{"vocab_size": 890, "learning_rate": 0.0082, "lr_mult_o": 1.46, "max_grad_norm": 0.5}
Each number is 128 + 24 x the weight over its row's rms, rounded and kept within 0 to 255. Layers, rows and columns count from 0. Numbers have three digits each. The size before them is the row's rms in percent of the matrix's.

# layer 2 attention output (transposed), 64x64, rms 0.256, rows 14-63, columns 0-31
121:157156156093128137136101147062146108115148177128163114122103147132117121152163142099129084099104
098:141156064159121116129130134114145125151154102164117115147161074184136156147100136110077152144127
113:127110093136120124133135139154151158126129154175135090138151133169107096105108112135157135183078
107:140164117132120162141145090138122070162147168151140110185142133139135140176139106124113126162106
092:154128117094102125142129126105115126157111119093146145156150124133142157105114160115042104171120
078:142144158089125096118108144115164119103158179124172116130128148125143099165111154099146152097099
102:118124116136147149103138116127099114177144098083124172182142088147174139131151093130072145131146
078:115123099093096137128161135116126175149106143116149139112128092180127160097145154151117097159114
113:160141121156115155116115115137128121142102138108096183117126096114135122154127109140075129055168
142:139119128115111154147164143128114115117159172109136147149123129143154118154145112113083130133100
123:140157094125110098129145126139096124125117077160146121124159133119118207149132169102121140137139
138:125147128148119076136075133131140115138157091162106177133112122169102132168125145100101131120117
112:131125104128120103125134143141117146109157086146139120116156142138165115140156139103169154111145
107:131109148106138104113089154153084151092096125102151063139124127081109115098134084141114123103168
131:136172150113119117131115109119111091150159087105137166174122140092164163148136125096093157124148
100:132116155095147111110081165112156120111149129081160113111112146123117104126089148084144136087139
118:173140104148160150120145073124132136110126108112175094168129155104146068135139142128145128086129
132:153102124120147167164162118115123161119099171116129129128089141116119053104169121132162094120109
089:164132083163166108153137128129083110122086101139132082132139094127116127140117134153122148133147
090:127118134119093129094140096124152141144138145115103167125114104109152148086132128148116140132139
092:088155148119121091130144155119144117146116128167067125087107137137053114095085123115133111140118
102:097081149141100127143124163114147141123118178142082128067121105112108140144128100168153111128140
084:145112135129138132080087154169110120127125101148130125146163138091098162144104064176090139124143
062:147100132138164127113134146154122142123125105136100050156089110130123127133106097171076131106187
093:160181093137115100118126117124116111151158109082145125135094107166112157151080142172078141132150
102:134098098199153127157152146118146113139119136183115124126148094117165135178147124146096141135161
066:141141084159119088148122165144123154134139093111089134095092104171084128110093139127082134109173
085:138153143128135141150073131148122113143123072173158170127152134104086132109142115098175076156111
072:112138115134127160154109134132130137118111163145133149123147144097144106092194127081167097140110
079:115139170095124132151142110125112157082084161117152073128089091082122107129146097128162099126123
072:131094105128101136136130128145157144134147175131119151105130097152168125097142161134183146148140
101:110109107158129107159140133083134124070129185156110109065132099097116126165143103143158126107131
061:112197117129130115154112118150106115123116099107156127123106139140103126117133148108156117142130
084:101117137122135115184091137115141123098121132118133082094097076149125134153124129123168109150157
060:127123110132103143127120112101179081179158150103147175142134143141191123149154155140105094149121
067:128120146115108073147137146117163089112141122178165111099144119165158155171092144157144148148139
085:162172143120140118151086139150097114142126081118202147146180087142141176163136143122155143143154
072:131090124147135119155106157124142133079096127185156046127138143110122149149125148133141106137115
080:154095097173147185138132117111129127173132150140123135133133096148140123155128139121127102165105
091:124105082186126148129161164104149150120167169116078117092108151145119142153120130143074155112136
093:124098156102160143119130161134110147127128080149105123130167144130136112103150128074147137100132
073:139165134126119142097106128142108134130151117122176140135159182147093138127121119120141101129081
067:136143132147116152093168129093154149151158154119141121141106177169120152164093133156091151115089
097:106133117122110118165070103125113102144102111080111167123099078117140125093155100145114109161148
098:116135152117110122107167136113156165107168169139141159116157170159134147129126129150138182120110
062:108153164086121101133118100141125117134123114096157130158112106134142091122146090150131103125148
090:132101129079113120132127081139134079137134129102118134120119105119128100105112104163173105145141
096:087105150136124105145166148106184129092126182170102071097085132140110116173097126156154140120133
094:116141093155132126123110119116138111167158108137118161158129151179148095117134145081095121141097
089:090115147105094123133184113135161121124119188157094146085120136126115100080113118157182144171118
# layer 2 attention value, 64x64, rms 0.179, rows 15-63, columns 0-31
098:125063120100089130134123127099121159152132159092123134107123160136140102140102120100159088114108
112:141087128123128138180153124117102137128105089102127171122099120112137153155142136119119139106134
095:132145110120144110104125146125116170120156139095127142100100129140076125093099088164130089141130
095:118081135119114102138118130161159137123133118146094108096156100118106093151109144145137129094157
082:118115125145143121153135101113084146123081063138133162102145142103105140071138144115113112141124
109:120151128116080072120108121122134168108138172129101109099132137137076094120115156143155107092115
071:157068128150151139158110115125161081085110098149137126125130150099126090184114140130119123101104
092:113116115137120111124127157121166116098173154161162094122104124089146158103135124140130110146116
136:115144120108143110106113109115125178159145094131119133113140125143079148086096145136135097168098
116:130095154105142118106150133126126131155151151120101108127140151163108064124102069118131114113116
118:107139135120137123099162134124106191122145135138136128154106096111152143111152110133154123140088
101:098155142145118141137109106121113129172113147103153113145136152123130157153118106127074128136131
099:170123118165133141150150105159143113138143132127072143141120139152136131106121155135120142065154
134:096112115116099125096135139139118170133119164150091083108134103144085111093126116162161104112146
082:129134121146117169133181093118111142123113116150071114150113098113108113105155099142118176099110
120:083105106155093112148103144121124114149124124127081152096131106180141175087110144129133152145150
112:136119121171114141133096112100152125115116077108136134157151100132133167112115118146125168127147
087:067083084095142110130149132093145134101162152100091110133137122173143149098132125126118136137132
091:153155155146118090121121142181122115088112099101131143127165162141122116142162142130093078133137
104:157140149131131140124061089139118171097126086123184123184126120117147150127122147155132131140098
108:137128153147110113136146117130162113110113058153137137147146132136156147145140165102164138159123
098:149144143143131116110137129099114127163141087134119106126093122144123146124114142096144151122146
076:140089155125126110131121136121111141129138108069136135118120136142160130106146160132129142100126
103:126066155115137089144137135154092130069139108136112146083111103109129092137132108167121138116130
098:109164151079092131143121116107146189148115100087114137124134142147135130092112166107135141142136
084:152072139149122140112092112109098172105108149099118158088095131136144134128112107169130132146131
091:131094105145140149073095102143088166143082134148122179112095144127135159180112128140144140093116
086:138207092126167155090096116105129098121098174133141139146126135129108146157159117112140096126091
077:165103114121107146109130142124150078108132119125128113135192115104159114135171124128150147094176
085:134076134159155112125112146130118124087100164123133147112135162153091122132154109144136091111111
100:125130134091114150109103110104152097103111088116131182124143118161138134105144166141167119154117
080:124085122092139155075111116152098124135110169145146126119151087093112146139110044150112126119100
093:126057151141128141136106143134105129116081122152119124125166102133146127097114127166166122103135
079:103143139128109111099163199165124137113116152179117126163111126151123103145140109118116136092087
084:116111143101150105132122170169138169116142122131136192105169162136090156121106175135133182143151
097:099090133116132129125118133135095145161114171159122110108145107169102129113135107142143123094142
087:116182147104153134131124083119154121144148128130125168145147141138134094134129140132145205143121
091:133096131116067115174132128141130154117103105139129116170134134156175120113144150114122082122121
097:125136162093101128178156090087150128109111118134111097131129115145160090116139128114129125157092
102:113131102126116136134123117122147151161125187090142105097136158164137183114156169123116102109123
079:135154102100094126110132134157141126158147118174139172133106114148110146158102116112109128119130
083:116169151123149100159147174157152108103150093140103146159150124126149121137141132087104159145152
124:085066117175143110093152179118110119103087112151095102094120119113124151143101123117159107113139
100:142180121155129120133122138113155096134133125125145185105120168137077148142113169137079118153145
072:141134119157133105129154136137126124130157149167102127094096110080113132139083116168167146104129
102:110060111176167104118169152140119132131144113139144137116090118113156130166119136131191102104144
094:149117168151176141153109112122137127102144070117140153155151121107129124096119146145136185144131
102:109161123112123145123115183120120160134118137146126151126096137148103156111083131123092121123112
099:154115084168138124104121104132146126102117095128168145125152149086069140146104132123117090148125
# layer 2 attention query, 64x64, rms 0.14, rows 32-63, columns 0-31
069:106117105127171136119183153129152156097128126100070124134137137131107112099124127097108166118116
064:131094104118140121135134125126166126087087122129131139109137147084083115139101118120119103141078
093:158165113128151126137080117156121128133118071130130125160118123143113123100159160100139079144158
089:146166105131105102138070085095116107164104149126148159125100095150117125147120138120125097165108
125:097116141144129137101160172146161164128129141123092141126122190160097134120108146128138115119094
096:105156098106078100148145091086179153105140183097128142105097135143130125121107125145148148139119
092:111120119128146103132148134090120110125155126119116095107122147185169161130114136143076161128159
110:113098173156143122175146170118148136090120176162135109102118115100125124149126078149174128149126
092:096160118107138140062127103151121110136154105102135115145174142148148157139143134111098138087136
084:159101130144152137192119125148171133123122118149170099132158106141132134146084190129117140148127
069:099108120092086138076136133119146136143140145060090143125113101124146136103095122092131136142131
064:161130119111150134119146142129128128120109128165175172168177138103130120155157104105162108147091
063:123107120138126104100081094141121104165130155077108184119106120120123136132132131165116081143134
077:115111116125122152056132114108112132189153098088102166139113136134170130116138112115097108121123
076:121163134107147137114131072130114075123109151119153094143120122086143129160118088147173117157146
111:158091166111145106172109138143103090090113108120165118123140088112146158132138148151141124147163
096:165162151152167134173098131164109076105112134180143128156153116098141148166145105137123100158154
078:092113131127075097137151143105155144108124182129105163074112147119134128153099139147124177157134
077:078132135109097111113161164135135162111137145142101090123113140169123116109141108112119132145115
094:107130144134087128096167164123113130174131168132131111130127159136147095111131090140100122107124
073:164104139178132117178128157162100170129110118148109109135109094104121122150155113154142133119130
062:114122107156110122133113124140092131082134155166097147107126142087156102111166086126127141105123
089:113133159139116123077118124166141157117136171137128120117106113109090120159094065153165113129109
079:151150149160172113176106143170095113083118123182140102145109086124131095145152098121117148171160
089:140142106130122132148126071134100135095109136130124165155160094117124110075178123109186108118123
128:085122143124108133066139167113144136172137114079084121117114170168120133099098133129102124087123
080:170125104089112114080095106145097129170115124076098170140115154150135171129134136126074094122140
099:134121119142151120194083098130150100109126144129133123134133071126140146143139153114120110149144
073:119124118129148112149085115140140125086146118094138108131127120177120143134124145148175164119129
065:152118120131093135091106127167134125188132132124133168153136159140138099139121135146147108153077
140:098111133134118134076154151102154175150132141106063176112118155165107120109115133120120108111097
115:140108134152145121209138144112162126103096172157164091127164123120128118108133160120174149176139
# layer 2 attention key, 64x64, rms 0.12, rows 32-63, columns 0-31
113:111058151117142143084137113144148133094105116149136126150189150104158112071149152113162118095126
092:088107127133123102101175121103162140107170118093111111140165150150099119100100145094166137095116
099:133127141131139122139087180131111115187118136096129126153087116110125071128106119115146089174101
103:153145128162092082163108142123126117140142151135175110110101136146087115203089096160129152133124
118:107099101103141154090153138137136128105139099080095146117186118126118114085160155121181123099106
078:124157119095066113121144141166106121152128135155116134121106125158109141109104107142114128129124
094:148152115132125150128138120155104130141094132160156134147126136131151141169172102140082102154145
096:129179147157149154123140102105152106088159167138140143135140123130104118132112116125142138131108
105:166156139107113123126107078141115130120131115121136151142128105136167133144186138137109098081109
086:144097119142153143097119154092147129093155118120153097159133162082104165140108133101092125081151
080:126110150112144138088110145121075139167096141132168134107116137082130140071150121146127121109107
092:102116127153132136128198104133189119111124142162120140124167131104140139118116126144154162128133
090:132176140121098118139130138137128130155146118140155100104118127137123122148128110134077130112177
060:096112120166156123125118126092083120119114112119107171118127122119113119128127100119134145111104
119:154176169111093118165096145087112133180143136108139126117088140121146152144137104159085107124147
093:129163117119147131116118134105137139139130146108116129104069130127103107137095144103042122119107
112:154169171144121126167102114131130111150140124143144099146091131156153130172156126170106123162142
079:114158087087101118117112108140120149132124138123171097107127103170065124153106131126146157119129
083:147137128130129152070135101143100101165150121130183124152176127086136150159171142129158118108095
099:152137146094125154175118090122124166151091156127124112118122144118128162154136140151107114152160
075:157109100168120164111151153081108098141192116157090133133146123158111137134135121129135143132127
072:128109119149127124139114092166127147117101123115077146087153086137105128148124108189150161123115
091:136173102162108147110134142060138131112148138124100135100124144160130172112138102150149130089126
095:165121120129112132115075100116103136134134121082151113170100151119118069139145121157148100104093
111:101116139138106080138180132096165125120111123109093157087120116100104124104084122133139147115136
086:130120121133178158115125113142084128169111143153150138143137150135167102151171114097129112164127
094:112151128151117102122127133132107091175114125146136084127108096115141135137118093132101116137162
111:180164109122117101184101119128121120099119111131151121121122093122092107150116117152108123152131
077:175162149082116114090115134155111112150148145101132167157095137118120116154135090110095127101142
071:161144116114122126147097123118107134129127144122105141112143096048137150155111113186118138127171
136:088122095149151133134158115091179125085109125136142172123173100136111119118127180107167129134114
100:107090145087123086104185138162165144103104105160132125083159111120112098128092152121149100172134
# layer 2 MLP up, 256x64, rms 0.188, rows 0-123, columns 0-31
113:143134138148166111105112153136141146111089146131170111127147146117130117132090136080117147140135
100:107086144097101083132130110135102133106117101104127112123145102088162134113138095153110129135140
111:092130181158161157146154140111110128152093075133101141128163160118167115117103121114123117126106
130:160121134162153116123132122085098134096116182127188116167109126125141122162114144114149120126112
094:141158090115112133175116110111150145110146127144140130087132154117107164139149109147138093184109
122:124132104150156103180093142080110131125105129142154132114140173175115116133074168068140142127120
155:095097093122094143129128128136139121112128121068140132138133117106144146097117173136111114149142
115:126122089176182110142121140075158110106108147142116134105138139138127112131103149099141150103136
091:123088107139125134144125107140132148078154170109118135119126093117149133125150137127052160151178
108:091139071128122153156138112132150125109154130156135131132166130157123121105130129127156133150150
108:129107137207149122138144103073115173127139130152119141117109119152118109141115116128123151133140
125:120157159109134106122127041097151143120106128125126156125102138160143064137133144089153165135108
110:147164132141137103175143121111156064135164069110139139127153147112139103106139094092141166144154
105:149130127095093138111156154147142134134093140134131141119121197090132121149125109126160112111121
101:081143109092102120117154104157135158119130133156116154115122066134116126117120113131131121180145
061:157150050134144120132193143088134138127139142120126153092114141164132171157137120134151115099122
098:134156109118132143161104110148149101104141177174125114143114138113121113140106122136102151103140
106:095142147148123105123154124078160156117150168132124149113131143134116111108108170176139165125111
090:128079114136113076142131146129104117127089099114128151114151103149108123066166153145140097121133
094:096120151119128128137146106094126089117136086133155127145130106163123095141129160059105175107148
088:134083133150120124080171135101119116131096121127199119130172141089133132132094125136128112137110
134:152107157115134150113083112123129108128127150105118153121127137106091085107123074151123129121113
098:130083140167161143122151103115182123124150103113133106105173113128138112154132123147150137060119
106:153113124142130151166175138117171158105148133153117143157144073136171134122135183146076140157125
100:111105129117116173138171132103173124138183085134099107137140129158140120136160166138181134090113
108:112118080124127152117161120132167091095144109136145117155104112150152139154122119101161131151120
109:127104119131131122109163082106126159142117138105080197116121119141089154099122157131138099113150
091:145147139111128117092088123171150137091080143169095142173111121134151078128110117168157119151119
102:131143154135180139142151151074117109114140116111121117091098136077118113133155101141139118133114
109:096130099163125133134151090109165129100124122156143180154072122128146117104139128145104105123131
093:126129129092102103125118109159131152105109104146124171145139122106152110125141111121134103145121
086:134166117122107124182120111133181168116135143137107111139104084091135102132128107118131141184136
055:110103123132116111109174139158109162148152133132126137137124151143159089080174118101165156142089
095:129122096169138175121143147136140164149087123113150149144108092126135128149121143153096137121147
079:143125139166145116118090126081132117149140154094106174113076153087103100180087080136130138136114
122:132119139107136165145147133145104111091103101112172144145118132098126131081165147124121142123115
103:103114136146120139126153127170101128140161110144131170131161116150106121126138121100162163089150
102:090116121117119126106109114157148135136104143148123124097110143123112092089070131134149134163120
097:107067137100115078107134128101142144117142177105158128073117153130159132124091129131132152136132
104:152150048121101156120140121101125173127140109134129189095105122124121110133132111130124109132136
110:102128117138119099157122136153136180100117158118103158106111107136147157148097126134136144125126
094:100164126105143080112098139110124129170186116116150212127120144111085164117131111133140109133113
089:200159104151138143157128153095133108139154168161129125122117150089080136148103083143112113124104
132:140113109108165133123152143120142095116170148104095134148112091102156115134180125130103161098136
130:112123105160137111135105127093147117133157090104107164161152159139136127134158132115144100146137
103:131116153137155183132125148182135085128141105110151121157098100132127140095132145109118156153144
090:131134165116151163097105133162121113095155075172164134116176138117125117119146161071126157096105
095:091118118081139133162119147124147141129117114118121196144122130134090119104149111130159158101123
098:130163097093105130094132120158154092099136140099140146079172118111127137147116173108155181104153
098:144124111132155166152134153130145133080114127150090121101091089136100082077111110133133114133112
093:120123134083087134152146093144127149057141143090084123112140084137150123130160152141112102133165
088:118151110109124071116182132117129144135097108177114121136132154103133093069139142158151131157132
092:103185117113128122133137087131139107104128202146094129114081126154113143113122118096127120160119
137:136132090133120137165109103116130107171143170145121170122083130102121134156111121147122150144132
112:112107140140147151160165123135155145080146144133096144084156113150103130113134161129116109130142
105:108129140127134162099133128128059120124128089126164139092111105130173136136126155115154173115129
098:163139146099148154151148079113126162122165128161142135128091112127122125133134123102148118151113
109:166121125158116128074135133146149162129146146126158114102164132096091095138101096142193148115103
107:126119156118112131149173162120094134132063151124150182140135145085098164069092094115124084152146
099:085123150111116123115129122144163156117146096144121187145137097144202115128114128121155120136124
091:170124139137120161122124127105144174103142126140168127112099098106154204100142129140116150136124
117:122142101137108128103188119134137132140126193111098143142155077132125127119125113135149152084147
122:129154116159151067134079132118121176102102140143150140133096152079126094142125115142129116106105
105:141109118134131111098164129132179151135127095162151156123139100159125091120135154101151131167117
063:125060153124129108113155155138100110131156109148120151131142170132118127113133127144123148082117
109:093178137083110096133168118097137135100093151115119146146131174107108161131139123100113097112159
085:152200127167121149201101103136112169108133112138143155131094090141129130152173118122106128148144
078:101129166167139102193183130129135142123129108153144120104157159132118158127125131109116127126124
094:109139082106130151111111102151175113162133159202163109124144136114107096119113115101123137145137
101:098100128122136134099119119190120136102154139108191111107166156148110145131120130136141127109098
101:117094135161139140109112140128106121144114161083130189118120127154127166082097152159115166144137
110:114119108136137107132101162108126129111113156056050187100100140142094140135134147148153121152157
125:142120118101073134134196110152156140128148109112136143146146134109139105096166123124093160089130
083:159138154127122149130135125103132167100097123134148122162160118120080133147158117110111110112085
102:146098078151154148135161151119153128127143125115100118078094119120142125166102153125076152131146
109:128131127149100076126093103153177124165126100089124190135125129108116129150088141101152119141132
106:092097150113158113130146109123168115097132110079136172164083118140148125116122164117147114150129
112:144132120155141122116108131103148126125192174089130126103121071153088128121115118145127142076153
090:120117158129083137132176092190171121146109150099137146123136086109149081131154158139100159168147
072:098154130100094120155141114143175150091108102137166121104169133156106145139123181105104153147149
094:083127129157143123152136152108165138160131157143141097114135141140077117112079131125155168156131
111:151101120116106105130097163122134139128138149111114152086114125109095113123080094135137125156124
085:175141133143126125135155162097163117132130100130135095130106136080133118177148147056141125071078
097:120153135134118119100142154119130123117137100146140185113140137151134110128156139125138114093089
097:126153102084124144134146094118142152142118135120143159160145141159147107124120129116145105155085
090:108105140136142133124099103143112090149128119149121155109160106142138123096121101140105165158117
090:118107125167165074141114150086080133102103120149149153127110159147112111128139123111117173157125
067:095110175109111093144108148169119164114112108116160163123163093140186111143148158123165134132120
082:146077166131141103122117129048100125099137116099121136112145114122147129136103131120113167103134
090:138118153110118119140121108113103138119119106137089137122147128120148065139138116090097095132089
093:118183119162120151117177130153113137125171127145116159137144097103120134134147125120129110102147
106:114137122126146136142143118098153147144124179151128119126124133110132123135084143124137101117135
078:122124147122156150118144115076129153106124100149122155069095137138134126101148111107137101078092
100:182088092166160116156141135143118113139117157099142115163106097129129119142128116100123165131106
117:137124078100105166136137163153129135106137179144139116124137098159133125117140154124093098105118
119:115157145155139108130118130159133116090135114119096183091165099121121118089154159142137179088134
098:128149145121087057139097104182151086152121110117158154138154145140162121157129138062142149140113
108:128114126153109147160180108130163141109097112106106129107139106145107130112128150080145153097109
074:105062083111103148136135114111141115157157133115160141139130092125153135096132133106133143122135
082:155138130162148116143154133123155165124117140148118091117149116118103130159165120096091068112136
090:129138137130140090138099124094194128120138093137083143131138119174108137149133128084112092155161
102:114145125119150159136149079137134140156128103145108187111130115132165143165118117098091154131134
104:118172139096101095111116110111167142148147184080124160131140144174114125136116147082175110095097
104:140137157136168146177134075128119153087090113154139156169070114111156095084130150129143150179131
132:119050120165158154120137135176162125139125115123117162099154134145147110091107149139131159142120
095:176108074129133105154126146129138121144163144140124106139134166158131138136083152115142117119092
115:134165149120114102097110074145146115108123121125123135145135140138100115098132100099200089137097
071:136163160152173132140149144136141157089139132197146161141115134081107167167133105142121126144132
104:161137121097135152147159151120128113166118107120143140108164108149132152085175107149111144136129
102:113129133141157128138125166113157122118149111115073140093108143078123167108143100101113130157134
093:147085114135124153183167102171132129123130088151102083122164120123135143069120131105136140157165
058:144122117114127165109097117120149152170107121099133133172104126139138124105141175115129097166095
086:108169126114159131109158133131109121141112116079165129119165088148128108095131116130143128162109
104:136125083133099145102143103127124156159114126087140142086101138116110117131102116100127080141140
087:141154104119114111109132125147162126114137162120130131104108110152119120157125139123123122073094
120:142147101151127106105108118137097160120144127144153195131080110119135110142146106112130135140130
130:125112129149104068133147121110163111132116115121172130163125186082150130108115112142125087157104
095:126167141119150108133131111122107162137108106110110167114150116113153116106158112104168136163136
109:148187137169165133124152128104125121130151173120112137170158103144118100156120105110095109115129
094:137086137088116122122095161166133122107109125161176132112137172093108102116115157119130152116126
095:108129120099107087136105128120168127113121144132148114107155152072113102173141144168135106126119
108:150137113133139114138144082090116185120114117122146130171142139102137131129151080105141106141119
099:137100115142121104099109160135114122145177063165123172127149115117106134130130134111071134155099
116:117069075153127108135147141147133100137138166088146100119143132089127139142122163139099113129123
# layer 2 MLP down (transposed), 256x64, rms 0.173, rows 0-123, columns 0-31
106:136086127138101137125089102108082136138128110094152133109109102107113113098088128137110121140137
088:144161106124100156164128131122114099116144166140123171099120121144156110145122108075168119105087
122:139158139091094117179140152123151092114127120146139137064116153150142134127128112100131121126114
114:177121155111119138117119121118155098139157163154119177110140126153134140134107139118177133135136
110:149152083143108130171139127119140120064138105158139113138149136157112125136147111107117114132086
098:154142138114152101121125163118106128138149130086078092180131155078142156153136125141136114099132
128:142147116129135124099121090130098164089106127124150138135146098085138102102123123117072190133126
112:127169144121117133162138134161152134102146135114094112148116140125144159164124098105165139081105
095:109103120134108092108172123102143097138155136151166129154159150090126152124135133167121106161117
117:143136130151139139107138108165105161096117125088101107153129107100083176178106127141121131083126
094:130093105151113082139148149157127120137115107173118101122140142110139125117154115153149093124122
118:104081144121106140141100126168138110150172146099157141093141153154102084128100131168114138146147
126:117164154113090101108117112162160179135127146161072109106121095161114163144129152096123126108128
101:111135140157148107126094177116146070100136109124130134157118135137129147140092184103112151138147
091:141162134122153116128144141135104117103104144110134082168131171107131154187136142161170109098133
072:099125162067114117118065157142103136099105112113132099114133130137150095152092140111123149117115
091:094127157133140099112109084139135141135143099078143122137139104129153167153131183109181137111158
111:161136118142102123128124126124132144138149077130090064115131119142117108127121119109164091150130
098:119151152160141111155127126135096127136100148106131113188100131101114111079098141128147157162119
082:158151092145106155144103142153103173104095114143098140123135125094118149188144084158111100118129
083:115136151102165137146036106128169100121127149144090126120096105160131134137144121113098153120124
139:140106165098184139107177122168149122135130096138124119134143169106131099098131121123111151124119
109:126148109141115134160109118131156137140094126148124108117105126107116130173131143098077147161096
103:136099178143146137151149146125111123141161122078123146158102119129113102100130130149143168071132
091:149145140184126106127129107120105118103073148125129157114138102146117076139106128110093158131145
106:113129139157149117123103116151072124131109151145134150096119158091089106083162112146124156103139
117:156108120086110163108143086143129157148159129131155132119109104161115101080155111112129134135171
101:127136068122147128114156145111126134128090164167075158118103134130155120127128122159157109173119
104:147104116108111121122147101115151117126178127106088121075100143128119187146133128132163153145104
092:108103099111186105134160154124101106177148159080115106110136140140130156109151178156133140146110
100:075199122142115091160197154103117121154130136140094077111099136118113106103127097109132139148120
065:116078112119170109096112127141106106112106127112122126113129134158124123100155112138113091095133
073:141117137112118137132127140112114118154141109178087156149124109163119144100194120115127101105108
093:147133146105131114168147180131113105161111156113134164110135130139121106114101145105109203084154
079:129099131093134129133115122139121105126098102071125128143148117184121148111068164127114098095118
129:119139159071130150127097149137114092109137165159162118146174137125119152101125146136139156123139
115:153147124094174177127102088121122122126172144133150164115113136123099154153091138177093091139128
107:071124149104166140123147128115146131146148116138100130166095126136109164102145084131126069105143
101:153123105108156134131120124121119119107132100197149132189123158126129165107140172130152107142147
098:119118107121155144137130154135109128103123068123097150154139133087138078112124138146113105170124
105:124109135087152115115148127122101138104070137128154127166160154153112090144122166117122134128113
102:123127156095126111125140121103155139129092133159160124152140103131173152149092147111101137113131
090:122144190107134106152128152147159146116122146128145133161130147186166118102128154141149128132135
141:120166148136129122149143139092150149095131132174107118137141149130097174144110124158130090115146
132:115123156135126151144084151157152133084141152139144089128101129138155154140144146124155101132079
102:127126101116138087124140119099153102109134132139083163139148135098109099196137091122090069129120
090:107114128191145143124137157158136110113105116144150162096160161124105164151120116128140140081096
092:111143185101152138124124142104103123102125083123163159158151109141125131111135160155140156123099
085:147124158140194115113117116125145149115077071141127106210091162135109125128137096130132114134111
125:133156160173124145131118125109128107177105177153127077108143130126098135145103157134139144102104
084:150096116121091131128126168113112082135121189123126160091150168117114136129082135128125098155110
108:122169104123120114134125147164135137110053121147176086131148176119130105106131158150119073118093
107:150114133120092169147135159114127161124101076113109119137126119135155160093148134134051111142124
113:124077108125147127126110125199094132120129146158171131095130137121113107128115094137111153150135
123:125136138155101093117126141103120156088138094100162121112126112146132152174171113129140147094122
109:087128129137157054120126154138132108120107077156095120142135127114116186125137118133154102125145
083:138174114110157120104131133137126116117093150125114145085175080144113167123121120097092130118134
106:128117139107138140090154105144108120123099100128130132116135126128086112149144130097123151115112
110:144111119155089160106091087173134118138109093164152075102126165100089099137105130161144134166096
101:149117150190155145137133149168125130146115145072116121112141157135096122126143190136158139096152
096:107108118099091106138116099122116151177126118153093123133149154136183138104142115127141153086143
124:147153139149136105138130141118159111088090153151110104128146150102147166117099121091110121118146
120:147114079119122078098139110115138122131119156138147136169112114126183131130123110123121157133171
103:112172175113113154076128109118154151084142133103135135136136112103166170164126124125129125130097
045:122198113139138142112097142131155147131104148113164121131110102111122114136097158112130122151141
100:132163117166129139115132118150121132119126137167139134139114130139137110145163115152142134116125
068:128074143093132141099181134146137097127126136126091089130138150124111158109084110167150117074132
076:163147118126108124092071127112129080141124158114133142097097116129131105135111091153139134128126
100:097152154116098123140093131180114157140126110124107091140109139118125141142127135134119138114152
112:123146149144144136173139172149096157138122109130151173137123146089156099122122113161126149151138
103:116070127094130131134172112138154153137157086134117134119132092118154108064130104101117108156112
114:119126089181136104139150139098152126158116151084128162108131139111103146135112143096125134109180
145:079127124098139148115105139106100092076136129123117126142134110111142157148116139130146148162141
090:134103112164131121144142151099095141136157138110133170103121124105112139149178113149135181157124
100:147123178100140117112097109130102134122084091128151138163105127121158110126128107120171120113136
100:144095137164098126106097075130109112145150104100120152100164112170130131093099130135137148142131
109:103104149136192138116174155107149135109099168155121119119104096107124116150115143134120146090112
102:125109140079114128113141155143126121159105122123172145151128117088152124098112128122113118188112
086:145162121150111174136118130104110070143095117163123094151107120141149114131144104121114097140132
072:164129134160162166114134127115114108161121129152094124159099138124149087130131112113138079117113
108:087144093102062138114149083123117120134157154098131104128135129109159142118121115133142142114154
122:127135077073158125143168137117106097135143104091109098157147126144108110121131135097131146131099
091:128125130116125124120159112151061145072116115149101118137119122110149128154155119139097138114196
086:118105099136158153112113148173113144134101138120122078147156124126133155108101097144107184169175
087:090091147118141125131127128101100150101149135122080140110089151138083142106145116127124143137117
089:128151132085137169133101133159116115105093158111125136111153141139108142095105119141151077073155
088:128142174111104153094126139093157120126128154119153160130177146162104171167158113163145117147144
074:136114154115125159155144137131122110158145144136094110155139111126127125179136106104087109132158
082:125213095132121161108153134159149122133100140124130147134157113120077131106125104126148119159116
099:116137142154124099094109162105133127117138151124130151107165138138142155145112098120164107147103
089:136146147144113105134135133146111114138107107087149130146104130115132117124143178144131127114124
098:120114139108121172179157161127164093156142140130124163107112130157109131137103152117144168135127
077:111096120152116123092148152137086091134092142133139083109111141083128152125098117135142127109139
094:106153144107112127166103103076135147123108141135133135151113137096152139160144131152081108126146
112:150094124142147123143102150138101159132090081147078134083154117122118140107110148139151119105109
118:142078126086103143112144104092157151145121157117180120129096138158138129152083123116136130160102
097:076116151166144180155157141113129118137134160130095102129083079140132127121116097134097132129164
115:137120102092137107121112113084127170156158109129145122164136148106174133127127111136107082131101
091:125150108127163134099116142089133105160137140132115140150132127140095162081071165113133111127105
082:130143130099136088146128139076175135122075134112121135103138130120133107147171104118113068118142
085:126144149115171128137080164140094129154160086125127195135155133115110155129134132139138156139126
101:143106123162066141132115145164096115175156096107150141098117103126146118121153144156126145178124
092:095093131145152098160093143105150114116119126143125097157098089130132141132130146098102146125110
112:130141144116159116155109089119115129107105133128123134110118144146161121093164124160133132122110
127:158121144112127148096142117162145137145166103128117131129102080133115121096165130126124142133123
092:104116145166147115097144129175124113107145126116158121109117118114086088138120133138136125102155
103:122145126102126128121160161122161102166175146115093089141146118120141096128135102109134123101120
057:139123091121149118132153153121156108115139127100123123133151120192096145100149154106122137089133
104:141150116101093117094113103135105148089173156115146113181117117089122140122111154112168109169161
104:157124096138107126126151123181156127129165122151131169113112165073137141157107095132141101151158
080:121168159139148116116107126086097153091104144144144169111108116121109136177164092132140091119101
072:123120160116122160089098124101139092171148145135104145109109123134112144143109155131128116134119
097:142174109140119128097121147148084140124102143082131104118156122135149129125077084114119167117173
094:117117160134155112110111103119133111154104134124131098111149147104141138124138145100192146085122
098:098132143218110122109122127148115132136134171132123148119123093144119115123151145168094128130103
136:100112137132058124152145154144103160091121132127145078123104153093178124138127105125104110166067
107:108103121183081078137153116121143117118099130136107156147110168120159126148137115125100087145149
086:134109150121125121069160111101101114132098127120161075107148085110107120151128120143124148116075
100:131100121151146136082111074101126106133107116169117124130118152131146125159148147122085130174103
096:115175112146120120118121111128102120150104143123092117121148107132122117120129106152096088170105
097:128138119136123120161129125107101134180163127136129090127130102121082140084186101148122144145109
106:167169112116119122144084070135115118148135117079130107179152153128121135097123129100141101196120
102:106151093108136127138113139116122171135101136091104082152119111130138121111132142080146140140185
121:092126106137169187149132109156085164152131146109143119161114136120128132108120114146127154186143